{
  "n_layer": 15,
  "d_model": 192,
  "n_head": 3,
  "n_kv_head": 3,
  "head_dim": 64,
  "d_mlp": 768,
  "vocab_size": 8192,
  "activation": "squared_relu",
  "norm": "rmsnorm",
  "norm_place": "pre",
  "norm_eps": 1e-05,
  "positions": "learned",
  "qk_norm": true,
  "attn_scale": 0.196,
  "bias": "none",
  "tie_embeddings": false,
  "parallel_block": false,
  "extras": ["capped logits"],
  "init": "normal",
  "init_std_qkv": 0.0498,
  "init_std_o": 0.0,
  "init_std_up": 0.0498,
  "init_std_down": 0.0,
  "optimizer": "muon_variant",
  "lr": 0.00977,
  "lr_mult_down": 1.5,
  "beta1": 0.95,
  "lr_head": 0.00702,
  "warmup_steps": 22,
  "schedule": "wsd",
  "decay_fraction": 0.616,
  "decay_shape": "pow",
  "final_lr_fraction": 0.1,
  "batch_tokens": [32768, 65536, 98304],
  "seq_len": 768,
  "doc_mask": true,
  "train_tokens": 216000000,
  "steps": 3391,
  "dataset": "wikipedia_en"
}
Each number is 128 + 32 x the weight over its row's rms, rounded and kept within 0 to 255. Layers, rows and columns count from 0. Numbers have three digits each. The size before them is the row's rms in percent of the matrix's.

# layer 2 MLP down (transposed), 768x192, rms 0.0813, rows 491-597, columns 64-127
121:153139121163112176196108147164150150124128125109176161118123108112140160083064073155172134102115157092144089131143093142123078150116207114103117152108141187081161099120163123054100144134121091
067:136197102109120133162133076092156077107118098134153139104157144105103133119161124152120106116172185128153109074107072166082081110163178077148186132164129116092139200110116205119122175129172100
047:104139144192149115098083154093096104121112147102164127102153121168140100157131113176189112080129178122138101137139102167129151131121107121108087129151161138143133125197093128116135105105113171
078:144102146128099133150081121147046113136111120128122174186104101172141116056147107121131104120081100049132132113075158217148115175135170110139133101193121124093142121123097097191086152139147127
135:116154154136129126154111142150136134111138136120113083104111161107146121110122121101138144162098153080105142090165099123104122086089142081144128126129080163133135138132126146131173070115162099
079:125126119053143132171140142043147145192134136086127032115136078096121131194140120156140134134110178145109146161142178105163137134123165174124196133144135120135107152138065157148111125122115131
181:139187147059093193181137101110124106129178139134018216076121152089141105182172180071131122072137176151152191140115104122134103097121138129140168112094113118085122129131111117142085145106131131
066:146149140110113098109136087115154056092127088166126118138116138142126105135125136124136192102142154040150163101159062131109142069122115164107108205113133110178111141184093147144188145152127126
089:091136150143108099107133120102091119116141102114136159102172131143116171125125169146145227100054108097073114157134154129100214163142121103132179144189125161095134152138124145155151181069131069
085:213092117121105072178146112126116099157111150123154155105088120151146107160099127163163165163126135173102104092106121137104090122166137164105132181156123125129125107164134160130142088102144093
076:108104162211091126101144133066129104135157154103085176098142129146090100146147236159111076119105192095130123046160084172153100147092132154107125163170127069120138167120088134134148143124103177
091:123119180144122126106199143146150168146145181101080184122195115107135133120113152098126045146110162115147104145137120145092086140102109109103143087132052179119117145137174174118078129135124212
061:090109116167139103141085133159107144168140147117136144021065173106116109087120149132161169133146096136159126100109113091194103106178119131082167149137115076092178082117134158059096157129169145
059:179132181147122131131113092083121112064086124160123158110126140114118086139084133129135123108108148127089173137108101107129119134071205062104161105177084098026124126136059115158099184136080159
051:121084137145116134098165122085135145141132108079125128156194095124195173053124139125146119080182191098134184118097067155111114130109147098135125161208142106082082164132147157108151119176135076
193:108134143085195140104098117124150149194109107076118104179146133148126121103127112086084155104138118021214135109113070126139115053105136160031113113115114099171103126145158082156156180110135139
050:216136112109146118103145107127115110111133129127141156137065121130161080152131097129151118153141157086076147125130100183104157111130096092129069114127092178119095248095127169144112180065135151
087:149133145114202106070106088118188150115078102056130091145143144130139158112170145132102168123154165120146123131127176173119121121148163164120097171119180147144130122084169102082137128136062155
060:143129161129131165173171115091179077144099142175116136127138059110141094212152091138118092122173107116101162148156130093083084101095128132158157154096130155078130145123207120112114160184111162
095:149144160124142162217181062120134093126133128158140103112133085126109096132134154100125147148204115116085183133098135125143140091200192101106094124157065154144101152119150150138167079154144112
055:114147147167091162106162163117130124129181115141153153182111126150165136148120082101146160172106093087089149133099090087138142096147110187122164157097174127104091139110106100165168131151137091
058:118147133116129140132106099119123085091151120110136137109157141109198135126112113126103173086151137084105115172101106113169109209144094101142128082121118097074193116135162122074120087179137136
169:137131103134111133140095087112145096187126143085195116106146130089149100203192106169184136072114205133122148141170167138114138136163157161130153125150185152130166120111142134112168240127090092
081:137125117161150201109089057097102164125148107146119208180163126073138118089085136097113087139175156136116167081107109129066161119117086103143102170135059080145156134182118107061116099063108177
087:135127123158103131093089141173122145084144167107119124156144116109094148104145116050084142146087144056080104148085180184136098178122152083088139157091160160097132123147143129100112099147095164
060:161116178164130151144129167145159101118128158174099167127113106114164200152119171018113121122135138159085151102064090121209124112089110075090083134081117131145131067137204207092098168124184133
058:143118148132153095081151119156120085120141150159122104104168076138105100119104154060148098147103137187096115103128200176118087184154135186148133150120075154157130171161166085183093145133108074
059:123120119093154138125169135105166131181130069113159116118142089112118161183132109130106132154118158176085140157127206124109113108179173083145110143110139085164113129116135147107133110074132118
072:167153109171130131149113161158185159126187156092061093120154125134109117137142161130110175105061125146137089158108144161107125106086174192104084168092134121155100130115128120086061105115141156
158:151089229094125215097097092063112107108149136118121117108163145084095136127144078150192144096100113069169168087130108163118179116149182094146140099128094125148097051160106125122135069125160070
188:129140144175168187164119143122147094135139159155153108091176111088144138150093107141082141109172167102105199200144143054142134087128110103119134135112135155147147167076103047131128170090126127
052:107105141132097113098124096111108088127090133150127157089053123142151074118120113017115141080116175153121081101098096122120144164171153132090130141150048135109131131155070117109171117096104132
156:121152134152188146183139023132101157163185196140192142118106091104116120164100110127077106075136131162116103169153115136154121102108145198111173116102148134115155135120083142122191155136127202
171:103121145060111158100082185184195136090209081137100138162164104069106093153093120128138125109107167083124138188129119159141119058154157101097108143133107165189110097136118118057156110135132198
163:100167161160112159151150127123129138142095169131182105148144080082112092062160167121155153088178164108104155143111131052100051093112144075103142086132103139112119104143120164113176099110164104
069:126090098127170160114132133145124080150126142105103097081123101151157081138115179164101124101121084090055180143157102128122142046081136100106127086115152140124173134121117208096223097151121127
158:113131133145157129162142031120119180103153146095112171134177125139161093061106122165167126148116120151088103153116101106139081097102197119162127027170152175165145105137141104114157177141129228
068:114119118142102142056118098116152136144090125171131132139090184113166139164161073091106156188084114099177140133094126135115147163088143155139142101155045072160109120140118093172125119088143139
113:138122108110141165124098083125126117099102145163093092157126091133111102136085124112146093128125165137072130153212077078164088092156206139139132113160065078116131134156124132190138078085095161
077:171113121097109154188058085142114063142123119167167121187114121114178159183081107040097128090146117150139152166125116071127159172147152092148098055151114167189128098143118132093162171082168112
137:122177123155080177190136096101144118102101126124169103125155115144189090116135090099124155114151167164129170110048123164136151094103155080133175146177173182177100139113143145124136087083128106
047:154197143154131173118150111113111086149090106111175099155119135124131107152154150119128094180173118113146098131138056199129113145152177149102112077128129156090190115151159154128166138152116076
171:173179187102122155157096159084119107200065116155136143126149137124125185085129129143110075138106114094184118115188101138128188125099131123133166146082137130165114093137118110154092121124117130
075:120160144097139104141112156102133090112159107134177109101094084108140098067146148177102129135137174099146117198181084134164085150150137190156129131092083176106110081187183141225130076138093124
062:083107122143113148143120127152095124083154137120124156109203109127088162117146140130085139160157108100133126092127176106147159133120109111110194129144097170115153164073139116112130188112091097
084:157146153102077196138168110086139111176099074105100112124092121096159108165087192146125120190141142111160090133087207095145098111121113185083123093093124126131109159073206098168152106115142122
070:137177114148069149139110145132129143126124094115146146161149133110135196133246160168087156131106137167158117048112124127127108122090131166121110132113116123145128110110165096135153167133109121
097:167134110131114116160164164133135136095097148184094219161123114146146090181149121123147109089175070093114135142100118141134161066195186108116132134156072065164176145111100090145134101192165089
178:163082159080114110164094141095156127122179142102150105086125108073126200174123085172170089143130138131141136179108081144143134095099146070151117113149100163109137133131159164103077116092066170
145:147139132115144186136074169105132158100151081118204153176151137128128100112135134153151169132089143096152174078124139173121129055146074108091167171143127144072133137139133123156119146132125133
078:117085137147110130131108133145142138112143055117094106125143107142170118134142060156082145136108112147148212138147111138115089090128124136122116169160164077090150155135130155146109108128068079
059:148096116103193102148075137122108099196134140142131149056142133140154095167177118172118117167122132085121093162152130150182124128187109112068172110113163153157158074094119143147194132106122168
050:113110106123125149132139127100121153160143154110143098141134147189068076067123134125137124150141153131146165093140155188125112100098145128145173138116131073098157159109149055130112098120172141
062:159161155128166189150141149106056128109139172131098053125144181129213140157159084140112123159154128076141136124151080118179167181117178057149150129213121076164151084125074150141087121095101146
174:161189207213101072143073077064148135119111097109113084140169176140093142144128170042162170138090109157152154119121066126161116112124131118090155061081164085135093129138146098147214106129094110
067:175109087037101131164134082167164105200103134104108145101126173084107172141140078131172106123119101068114125140100099176083146163151087129134172145144113147161114112115101092143167046163135171
051:148173174126132120089132139150120081137124150104096127129115109166159137156193111107112083094139109156177149151166105133139087083154124098055144080075112138129113143129100145150132070176101154
051:117088066140173083157133126154132079102116157114123086125155113162116121057171138062192128135128167143112097141125195162099132113149121091130087107084119158103144125059146071071146157071144156
058:176105164112158113177176111131200148113172110111138112094123115109124096128129136087123128117145130147106053141067138110083072186081100139092096085100172200158135101131205105124162163119085139
095:128110140122123173138105074057192113176135153151118105191104148088110113127062157121129125112144132160114089142084167098093129134119109151157180107134050120175144079110199102061154128101169149
049:158150045082134113148098166087136140157197111156124111196122126087085165120099171110106141173157155137220122151097133108193125161134112162136130180120118166095221127165122123170144104146115140
057:135151086143111159091138116181124114117113104158131147112171144137135158235117119101149149109153173141096122113104145125060135159124156064135082116155086112139076153187153144189131099135112138
067:136119182088133100115094066083096091123156060176105146133169115129128086136095137128120083114124125181171192163129103121054153120136089138113159143164189141159147118157162117172085136168116150
180:148096135139150110131173141178148133126093094097098148078066109098151135117158151201150074136142143132095133141148179142114128137153104119067191124119119125106126165137135105135102103116097140
051:120224100152135141198146151140112172128121112122140126081063133096180128139108113158136141099137146148098098163145082170148080069131163144104121145078185095152183080112159114113121160165182180
075:139106130153146126145128111160146128015100129092161109182122101130129149122197129101113172121151147105158130149108141113166122082153101140122119145118186123133163123123095124123099115107099083
052:149086117145040105127140121118099083110128181087145097124130114078105165104131090070083146114112105152152155098120081187120088134135102080139158156136114137095163098161165103165127182130085084
066:155205181117143154144185158088099146151112095115086129162142082073133141116101088195144132080084160187121160120105121137096148073126126159077095131148154102177179146153140131105124126189168169
166:105131128131140082198148124126139125155068115107122175100185125117109111118097168106129140130156119105136062129119083090146125169087158101133192146162167145170121170107112153118153101119075145
174:054138148163107075148148104138036137134117134087141119060134102078117080201093091120123066097102181166133097162130125133137178150100103162124115133090153121135094111094168110130107102094132174
068:110164156130120112146213130093088102112102123118113131128111149164079106123094181179120087123130128107172148126129140127141114115124059123163189173132126101148129172119107090162170108162184134
056:150112173140130105120108128114117099157104087101112138140065190126162209179118079168149142050123163166116094162124087140057170083062189098103104144084144169158143136086110149154121115139149087
085:150152120113205159202113104073155029087115143107088095149172152152117148152118147106149146131164158046108171174116193108155120136174070170184118165084106132138147170131168086120158104107165140
088:121104139177105136096134154112170081120078157130143197105118192099102111120164145090154118169157092136176145148125088159116126136082096144090118126084140098179137156151119130108109066146148119
068:132169142144123116124111158131163167141119162043137112099168124121124146108118158134114127125172084101210191156127173115147162106099091149084106121103112122167112090054129134140124107197155107
085:116106122162123114150081117097142123097131183109096117101161104134133127157136154108130152190101089130129146123153121216130123165152123112091132114112118146045141152160158171145159123145117101
050:132098127144178122160082127098138047122111151153136086090095067183131065073142112190144122120136157101135192161112138110139113145119072191121137145186159133095093136160144114122179076120113098
150:049134120135159113142093149090125121152097092216140112138121083130085117162106130069108108119171137127095076113112168134154208164082142144082117126189083117124104190140152085132044108120117125
068:131160167073107156129168083130154125155164103142144173111091093089138121149123089123111127119079054148151146108155166204187166150170166080107094151120171141100125155110152061118172121160091107
179:114138189119105133146072104133150053143128142166125094100158117118161123128169100130159136172170176162077137115124162158070102077184133139168138096091122154120116184152145120185127176123088136
041:110095142129063099149156147140149123145127116165079170133107129174146111135143147131071168189155149110130142163146098128119109153157137156151112096158117114083173174165152083124152160127079156
117:058146164197099148169140121143202117128112103093157124157133097149198102151099116108146143177126130134132151101116086109134202143146139095124147162120058128125156105130156165144104114122137125
071:132131172073100142176090152115138126099127097153088127168082147168149118131097149119113087151139131126157118194197136121151093098109113115062141141120157160152112132103099051137132125181153135
169:126118147122144062111141121113116192146122114158148147143147123100149117163126172139160156112104141154092119075092132168129071169163134147163139143129183106153115116130142146116111089098187164
072:158092127151148159132204134105105106124089128182138120127108167123121058186125150140102122176084107187131105153123176100103102171127189115155150110100136159110152133124085126135182135135144102
094:140159102157137159127137088090125109137178173142111122134120134056133106134053111098111147195127117136098070123166175130132113168159166147095111114149111078113107131112188124190129129124072120
107:121139165125112097137171163058141174168123153152170165059202094147163102135140141126135158154125109180127118144140117123144096147140106140094146145147065183148175139094174149110132164107119097
077:147127107123147139138138101111164146150176147121152110095141097127084140145118195126116148081093128177139115128108133116158145113114085135108113133101117145164117176138132125135135217148128137
086:173132110114120212194121094136167139187130185118152117150089189128124149134161096137084122171137172120122128112070109149104130145155179103140164076132076131158155152199143103129119180113124179
127:177161142160125145155150125169201134164068138165104125120157131156094064137098112075116107111124093111143020136136123115107122098140067123146093072164196097097141151127140119155126138142114117
116:156115110189083114150120097110158129123133090155118105098128148089143085166135163155083128164092165100106087156136108126140040115154125217169152149140109060125078130167169089089155108106174138
034:137116128109198114148063124139119080114165108039094113090103165161116114079145096128113102146115143060121138167095103135109155131098103108189150174086120175121130104089133127120132095129125136
076:143177163156141106131091109077139115129192101147081134162173119128081081073116160111107101183119187121153044074129148118128136149097089147124113149120059117111140133103100152085147169104153089
169:095169163155054155185106128118124135162167086171104105109187153147120083102173131112139127073148146076132102132063129130101111106109104121100052098139116114129137120146110069129146160156109118
085:135157117092099111144095073105161116089129142160109152110108128102150178172096118122153131144070112121146099202086114166110132105179138104082102138128117107113137154186076067115086098053147142
078:103109131097137118125115121170098167100028133137136191081143145141131169124089141130144155125100125107160134117101116118092122135146194076132178187129170111105089068112106118119159124108142079
147:142049143167121144123155061195141152125126138145175064121099065089171093111126135105166162101106135165121087110134157096173156100146082107126148146160128167078096140122113116098128149109088130
062:099167129085199126147116121116108114099130130091099139124129132124125145056111138132136139157143137086122092172143117113137131141105093094166091134117067117100099092121255124089134096130156070
077:059146179115142087167092124109196110147130080155116185097137171070136154146184129126148133146119097123186092095080101103156090169105100137093114121103116101125137160102105124060151156151164098
062:139120141162118158146122148092139153119139171179142166107117075087067168094176080171092144128173140179069093151146116143132072056104111124121134121051067130073107139122098107154141132102099111
159:135118112133135057116135118217187150134125154128158124053151090105112122124125173077202118109139116107113095067111144130158177094135128129077116166126102176076133063153120157124135098142090129
083:113136131037089165152070125129141141158196137113129174101119136101142099136120147105119083116151105140123142146142162136187138148121123099123136154110082139086170152098157142075134134100158207
068:129186124090166103154072130102139059136111109128093100104141127185158089130132161158087152163148172083197138120150143144107255131138080116141109111107142139129122174085203157116122112126123126
160:099146127182074175152127153109157080078169144143166172151163180135068133148134133052197098109158124150057078151099109137111095085115127107167083129095120157124127132123102141144154169139101089
073:194152179097116121110101111133162163116143128130146110117135101104102154141150117128116133163072092128082130142155137121119094109115086161142138102171163120095110118126074099129161129122178181
068:124093173071077103185142179139104076213149144119138141153153054098135130102128157145089132106108106156162159135146116137106137159131117113140142134122171143120072106145153184089093105116192135
100:142115122109108115132155163129096161107110124116160127144129136108091124144130096076114127142087159089166131127132110090158119103084106108175148097161104213095119183122130127208131129121109081
# layer 2 MLP up, 768x192, rms 0.0842, rows 492-598, columns 64-127
066:128071078063097122136169162166107107147114162140092098149060064149125122111128131077087096146141084071149107104142083103147155120126102112104144108117139123120086144125108157118076145166134060
048:100090085097097067120149123200133137077148134141109071127117154168066102130120166150127154101142134171078096119123164157110186162078131136055123147113111113163133123134136113135098104152077149
060:120118084127148127071130219132146128168081109126072123198097079117110083118099122149131117188140110117139158120124122058134145099124023133137105100084186143129094040123108143158138122185107161
105:112125057136138153101154157132063136092123083069062134153089130092130122134207094135106135153195109203156081100113140130115148141191113196190112126143116104079133069081147113115128084149122110
077:114087089123207112139162112142110151136133165117081085126112117115103166106128129132120147129111152161198128107146154117084200140164144126178069120102112133122099141168093177107125140136122094
179:147111156083088140119123114152138083100067087112095119128133111211226150124167147097105156141171156142108179118122123155137074104058138132158034109064146138219140138069144137111085134100126164
057:128151093107168126054153116187104096142172094150118141174093142135108147086140116112116096128225144141143132078098110097121113138172130163138145188115092108163137111095075124129134141122156170
075:155142141139102132071127130106128140155108143174099152126163114189141099119098155098180102177154133156179115118174077125124135104123170138107139113116129090166095106170148142101066154095108110
075:138157126168158160068150163144150107136139077082147144157126109149107106144170163139159134102170090131055118157129134128154156217133099153187106157139193150128156171074111174161073106111142134
059:074136099135116037152126149153095142075064145109041084217139112144147075099115064166111129102122132101143143156109140173106168174192122085124131121064160107135148074167108117102114118179103161
068:145166112088119151144113193232133134099146103089154153117093113094123107126139147125136158179133186213117126071137118039148084142130083193124120148078126144107126173133088165116126126098111090
056:053155119145134102079095132170131145149112120113107146142102160172148172136129098165121133155122161162147103143156071147187125128118115136145161182094163058144158139138173199193126136115110133
050:133119103146106163130179126145167119114119127115162113186090140119127106145076122121164112151169083133139111130133112151136170114177133164110104146075145122153144116082123164155113093111125104
040:078131077142169106056135152174122079134145110049100121139061143101120066098081146150112125106135104123176106119061171156114117181116115156125109103206137141068204063094102084109131116143120175
160:120075113073159065096101131118126153182125103110100126098169135138094143159108118108137175171198132175184106091149104100055148128103116130057117142103050181126186114151126154109065078156127119
057:104131099198127099044083139110115094109118142159106178144174042083110113158136125154177113164139067152104114091089140151119123127147116107110079133098175108092156147100085082097137140163145178
065:078093045108185066162187107177149171126102112151085115121136124119137170110070149154178138118154150136141106107133093111157124172114159072176180098097106098134074097182110083136139183096126149
052:122117126169153100137111144149151140120164102134070058170066119130131160153109082130165148109148068169138100142100169056166163152090101141132112136163117124191116130121083079142137132128151139
088:126095095135191129079173127171105161102080147119185159222100055110141122135105171133180117158136113144132157115068128103142145157152092124099139138073132112140109087175128145108080125091087079
056:150103112174134115130099149142107161170086157088073127115102101090176126103109170150090118164136157185093133103126118054111152140160127105158133130156100120149109107155060164105064133127136133
045:131108111109148144126123124248078121118128137071053143157116103119127099143093098117104120146123106154084101141153147098180142092145116128142103163082064135213107147108122157105138107152131168
174:090092061138117123105138148112118102132102102084091142162098106170160146121140130194168166136176121138105132084106165131127105122146096164163145134144167093142166070182135213091131150111091085
064:092144099146153066010147141178125128157075098118098162168205132141123135155099150101188108123168140116146115138087101124082173183118142097125129140116145065177121087195154194121113164153107099
082:120117089125152098135129128161119165154128104121103141130121096125112159162084138163136148080125116156150140131102139137173132188120109129170090135148116122101203108103092099100123165191177084
053:093075095131092101109122107156131147122124132121040158102165168176146123123107108167118154160144102127119029118092093108154107177100112090155108100116047105157104109116124209145104179100090124
063:111111097114108076115121173192161158122143095126110177171161075095120179155160144133091125125180101102132143191124080140138122141162171122185090130127126126139146082085100174125094111170194103
047:105115180116151104092145123179095098124098124193055133124097134092122135102133130113142047166161083099151086111163105152096176160063147136119147140064171133129053128121107147119095160145159065
059:099161160105091081071109134121095197135146084094139159160139130156150142179116148216146164153165104128128116138116146148102109176124127067116128159089162152135127185116121145145159149130132148
185:079186138089121132068079151136184159117121142048075136145112134184174162118149140101140135171114162112149130097132142110131122153121088125144163122152145124084137087162099108137127152120122129
187:151114107210161146123119108165080070122087138105085158165105176180141183083137155117080119102197123088108130122105155103143187155104128063099127164149150107167129119112102149141067164118136152
057:116125130154095116098111187133117170119102071114058081149106097180137132140097147136076133115170139140175116106163156157122133207154086162127116189143131077140131121200148153180124106135061135
145:109122153184140168082077092146081152141073102112196111172122141101058116157114080132139083096164105188137133123192110158184155135047107173129183095119113077100152124130076166151110152137185149
154:121105083149141139118098119136071103110180082136080129178165089104119180098147221161131112102164114109173172105085127158128173139176126136117080142124104183157091101141133197140073156134143149
155:120163115195092149107168127137093179152088108102163047131143144174146132148087113151150103155125127147160133123146061152196086145133159079034086123177160099132130127125163153100078153124080118
079:080177148118129143135157139184174161152192133141147052171121125114141142151149111094123130104124168172180165116178080141158148142143143135152083111114135133145147135099124128128081137115111138
170:091123096097136102116124100152148157072110137080127185124146195178114169113148141127133127172156104160130135128172138099122095097132105140195181166126094163142134079168102180164179177194149162
060:140156125164148054095084168184108101086147177141140125140107049107093108093123176137139082133126103082143172118175138125174157108155131134141140141110149185123055124130158148122133100131124126
079:063161110114111096123156089154070101118129115135170139119107169122131093139119165138092113186102094121169100118109085137155130152147089141120077176102134124146152099141147103130123164093100108
062:044146115142136140113163145206110133139130108089105170137096173101127119155091083113131120179148116154145119160117111142233127117191091213156127131048132112153189116132118163127104106130086136
086:119134149120119089124150139198120151130141142122094146131093121166120134082141136176088148138134141180199116130142127101145167107195146117149103168099095149146154074061106166151125140114111052
047:138094135125115154117132132189040149114128154132092130186142126118144098153134135165177081178151127140102099112080117096145152121112081094217120122085186115179215120165072171135137070213085158
241:179129151148160125118146137191068141136088096150097145130123103135085193067196122106140176104134121148164090088164132140162172145116099106123140110132168162155131104117157155093068158131097116
068:130140120155132029111144143140122153093116100102088071127131070061093121129188157138141076117095135205078133079102136129085138111082140111140118123081132141149112159084158126148071179110091090
052:099143138164130106143167169129140111102074091116141109152106155078105136155114151214129176130134093164096151119120096063109151138184058133117110111105151147138178088162098089148112125154121147
069:131108089098124096158124140133090172096146148097134137187138112157124122153165159185148153143093110137171116101137168070179110131147136138163114087187162119131062159138125195155120111139108112
059:091109087102113117105151140179131171144106092135171158126163088139141157117090155105133122118132185131142081128106139096115123121123099114109092134121126090110100125126124157145102158184076123
081:103129049083140138114149160162101189186172114088129133140134089083120091083143090143104060116160131088130141099121154099166138186143100138142134120117093116161092187151123155103084083142147123
163:135128097142136094115134159095094066123155097175153077078089071091113159132201116141117066115125181209184123119144105138163120177134084121112111098113138132127147052101085107121120150104126112
141:142122152184092091158192162130119119145109145146202200143166103101165142123143167126104077145196154124110159134106043105128161178112096153159105137110127109176104115130136129133093116093107118
061:148132090112146078142119146118192106118124088074114039168123144156108089109093154080126084087145078167093086099149143134188128186097142149154183167156093095196126101101182158180041125095125146
058:141079097122120164104134149161099141115132135083085138150130138098108052140119133168128124137138140149177174101089139213137112159093117109121149129090160127114140114120112165124137148143099128
052:037107078150090109115116153152045121133142068113036139147139121057167111109152124157167113146151088114156097145085131134177110142124117124163111084089158124132144134090140179133161096145193135
058:149093111141099186146169163147045125124126169096047140170119084163144162119118186131141178160130134116116103130171149158189152134112137103147121153114117122137139184154110085173100137094118126
177:050094104062156080157131112103100093099141072125092112122168176128082119117111129168152164140131144146109177143178120159083159184139143107144125127114161090117142147138062118146167129143172142
059:095099077139112135120143113147092154172126072084146185095137137099093110087057130162170125102101115156127102111148102074115127156103100173150121071110159046178054148192177188150125134100121094
051:082122062138166084172130112154077126108141068117127093119098105094082123146101130186116163142138112177123168125144143142108177142145073113214107111139143098090134148132071209160142093182090159
057:135140114172153159083182125104124136144123118109105078148093164129097065139105118132149087152116127163164071090193154106165158108121115117155155141045097132145088125192126143142087113061134147
058:157150105188137088129150155132124161154152120102107096125117084122088142122148147215178077181149116154092078073144134106160156114087092132123174153095109167131117098168188123123080105137075082
086:031118074092136146078126145222058146058158098123171171110124168163187186107107108129096169089149127145156154072125215127079111100146133157141112162159107095108134133149079155152153147122133130
047:100079070127109127099130125145124175106065149087124087164145152192134084148154191112127099103170088139099074125059095106143167135085100101149143186136110108145176135136118161128114122173144197
053:104106059136139100155110152163138108114178175136058120185072168117126107168082161128096142181168138120093104134148135145120170076179115144136129189082164103159149132176105129117135137138113085
066:140111116127157097148163120123162109078119156154103124187116106169111103131114106121173166114149119099122160182113126146145188144151084108126052118101139126161149146139049105152135180083064141
215:153102127096094192143140157162101125146153147065116146085096166109169132115076114187089098136128099154164166069168115148108128139127161210150119114130133137105110122112150096190134125108171105
043:126086124076149176061169141146057092116106108094147135179092058164164110098130083108103122185124121118163119103124110190112168116117080110127056120099081145046105139183127161115122113115135162
072:132143101149062145088164151127097174168152097106119147144067119106072139152127135099184109126137112143135103123084166161152130117169106138089091140042068146121115175139139104130064148134173147
052:145123075121207191042099107162115147160118103120168124128056145121094067083138106117166114147088132210198147083104124102161093137123114118136122143101144137148140118128044145083129130113081136
062:071118139138112122117096147114113134140175122055115127111155122138144140096112111133148120180152149131124164116181155091222145195150109141155132098143130155129085127164118109161116123164150115
142:148132114084145129188132145137107174155094115078133105139095097158103182073101164139122110106222126125130132121119121123163120180163061155110126146165127128164090157147161160203099135090125086
191:184122061127119150122149118182113078148167147122161149114177103131118131170095048169105187127143098219135081137118159124126135134140161174186115057114145149154171105157101122147147141115157116
053:117139101124124137147076114136150120114126170110134077122071090150140079117150131166119133111138122146123158138148088144146196182178128158097115087132118137179082081183177132143126143124200139
053:106165099127147220138130187152105194123113114114149137209099070103151108101098097167117139150103027141148069117139148145119172133141075131154127081138153206178065130119085139140112118054158151
076:122108112068142150136146122182088137078165065121149120165138103146180148147135185153144149091146144148156120112097108085129124183102106145139098154119180169092153113107097152125108143128130121
085:093125066151185120113167146157083156132154028111144114175098160147159148152182130154147135138141143106168147152064073152112089120138109161131049145118173134137145082122114138092105127167159121
062:074155117081184148129090156202121143087086133095095116205112117096083164094119102133107127114139162144086160094075168067145162133178107116138153123055142041136136093166132161126167162147113118
079:095143069117130126112168126158139172152221122062075115117141060135103125094140165179128168146183095136112160160116124177165120163127120078132089157091185162128128121060114114156124075128153155
061:198107138122101137123123111096029133111087172143094155176111135143086100067128098106124105088148153150193146128126113111157134125173142106096074144111136109093157108145127146157093143081153132
147:071130104126169081156121146159132133134131161089166164121115150113137112160099136103075086168173167144115156068125177164145192102098096144142104096110152131136050139114084108216162091153165117
063:040174146158108098096130122150147168160106101119127088174157095157124084131127161169110112126140100165035107112070206160071123134150131097117082112106124083152155151025155166149074113149119108
140:063127118085129122103047151180113096103144185117089111139121134125147116062198179115135112211165146184120164112102106137118112152168117145174148104117114158103116143107148122185141179132138112
038:100133118127119109142144160172097149140156104135155089137167164100127173121153147153159189185094116187180091114137158144154139154129135107149190063101144161094163136128137151146125132131068163
104:116098109146159096095088129173157180142189103092166120172088098129068110046143144187125109130121123065163096101139173125156123154135117145131113136111155070102156163108164158108087157106064123
068:117108083121174120128138139116112088102110105088125076125129097113120163114115129157101149145112073152192091097162120100172112139167109157149083124152201146111143131126095175147171118161142074
191:146122073099166105118110115118081115168171138076070125102096127166148141118113121193072205055158075198141144152056153130138086173133104169188161173119137108174155142136121115157186130171138155
066:113105064106133085126134196198132138146151105045132129177125136160111071096169074142157165131138119116119083082122114148178169103162092130076107123116126117186099158110144169110133131154132104
085:091090159158184099128121087154160125183104144083085129149169184144111089175089171127149157142130116151130075150195170105160135177094161148214192154116110078159034112151118109128119155096056135
075:081129134160092117105174167176069123125201130133168127156128133146118117074144148171108170110129064080187138087120109160103166157121121136175166077144182133082148142111125157133030139142167119
060:113113096145154109092182133176135101152126059133121068110146125161153118121105123102136161130145135169128102064078120092139145197173161140130089123172101121126178098156132050078170123179120147
078:064142129131145097127157173176167123087135133167116159149148060139129146130130128116132137143130092139158146138130121104156141128120135110160149164137200171134141113061088095085132059107191113
125:163083131159143072108099110113152127144123160120062131116098134131130109135097188100160114168164060174175076130150140156177135094115121105212166086166139123086134111153101129168112166137188164
123:093113136157138103110124187152151153096171135114131134100118128057147090165092133183165103144106095134184125082091183111117094176143144134145114087128142101176057190127115111192206148145117093
040:094115123161125114150124183120109144081094155088093202197091137130110156142132115120122126128138176163138133173052144085199131172160139175121099168113098123182132145088132153119106099162117112
073:024112103144170122115120136137100180130112105087106108181157093104102141098118157142101118141136048081096216125088120153134127123145113116150097157085208133128135107091114130112120105146185126
152:102102077134125129112064157132122116104179111108080154148090133165120116098135152137124107127128145144162093096142140145184121136101117182190095135166084134108090124154106143197135165107122106
071:061155169133164102071150170144094195130186160100112109144101109099123129094160126219152058118114108102165100122100146090152196146130106084130109144131174145193121170113143163115098111142214183
075:129155112156074098094120182137126161107136191102131122157126110089129157098119145106145149138164104163104186082063130168151171099151134147139148091146157107147091142135025099061135165181115099
144:076161191166110125121102085161135175128066131101207120158130133184156133176101160089146067136177116164143151085095158144176170155152166096152099156132107154091119097148135148118167136104139133
061:086083158109136099127159165190101149132119095101136103108142130127169097154113142147101050157157120110136135096142130151116101196175097127080153123119183090153174075110162133082119150181138126
067:116104159162173116086103106149112126101115080147109189205176133067135074115135118137152136107193123109113162153136164150140161177177175089193083112085161098070141102079118190117139183106153114
055:110120096135154107140133185132158157122104116099072152157151131103157097105165125154126162123128159159102146109094123075159150177173109129173110131096170171181081174095154160151160167118140130
171:092107100088099130154152181165122148140095088127163109117144093161104103118088147146105118120181085106152142090082059077151145127183111171096109133164171123081089184128108115096071108154131162
072:111122154092148120155155146154155145188094137061050089128147121139092123108114137147145123120180102089166101080212100140137151164137118107132126062126127089132061126168119078132122116132152052
063:133078138096099101111102107172096175144095148120127092174132140176090128159156109122130164226140076174177049133114140133138112128188063138110182172160125127143108093154129124181107100153142117
161:115114088187109126133146176142064131107158112134134108101132093150099138114155174094159126158131076195165117113136117150138144124156080125110064161152164136125120114131080195182115149150114028
069:117082145135123121151146071179080129151104111100071130169071189117140110151153165140138101112159152138137212117155139146139156141140095161146106101105144041186129144085123140104108124078074083
061:139148110163087041120108182111089154033140131096084173193128117150094138111099148114122170108187127111125081158108123161113141123174181125079115166095130116139099159155158156212072170103084122
098:093106107131041126112126114213152158125165118092155086134116111171170140083122173174130130116170054206075127086105176145145138126120177124099159057115065092164073125162098164110137130161109130
060:119087130112136128100138120157138133178090125120151123141043070123134101094110103115129117145131088155154072139186149134112118136132149099155178124086120106152135157089150153081127108113148128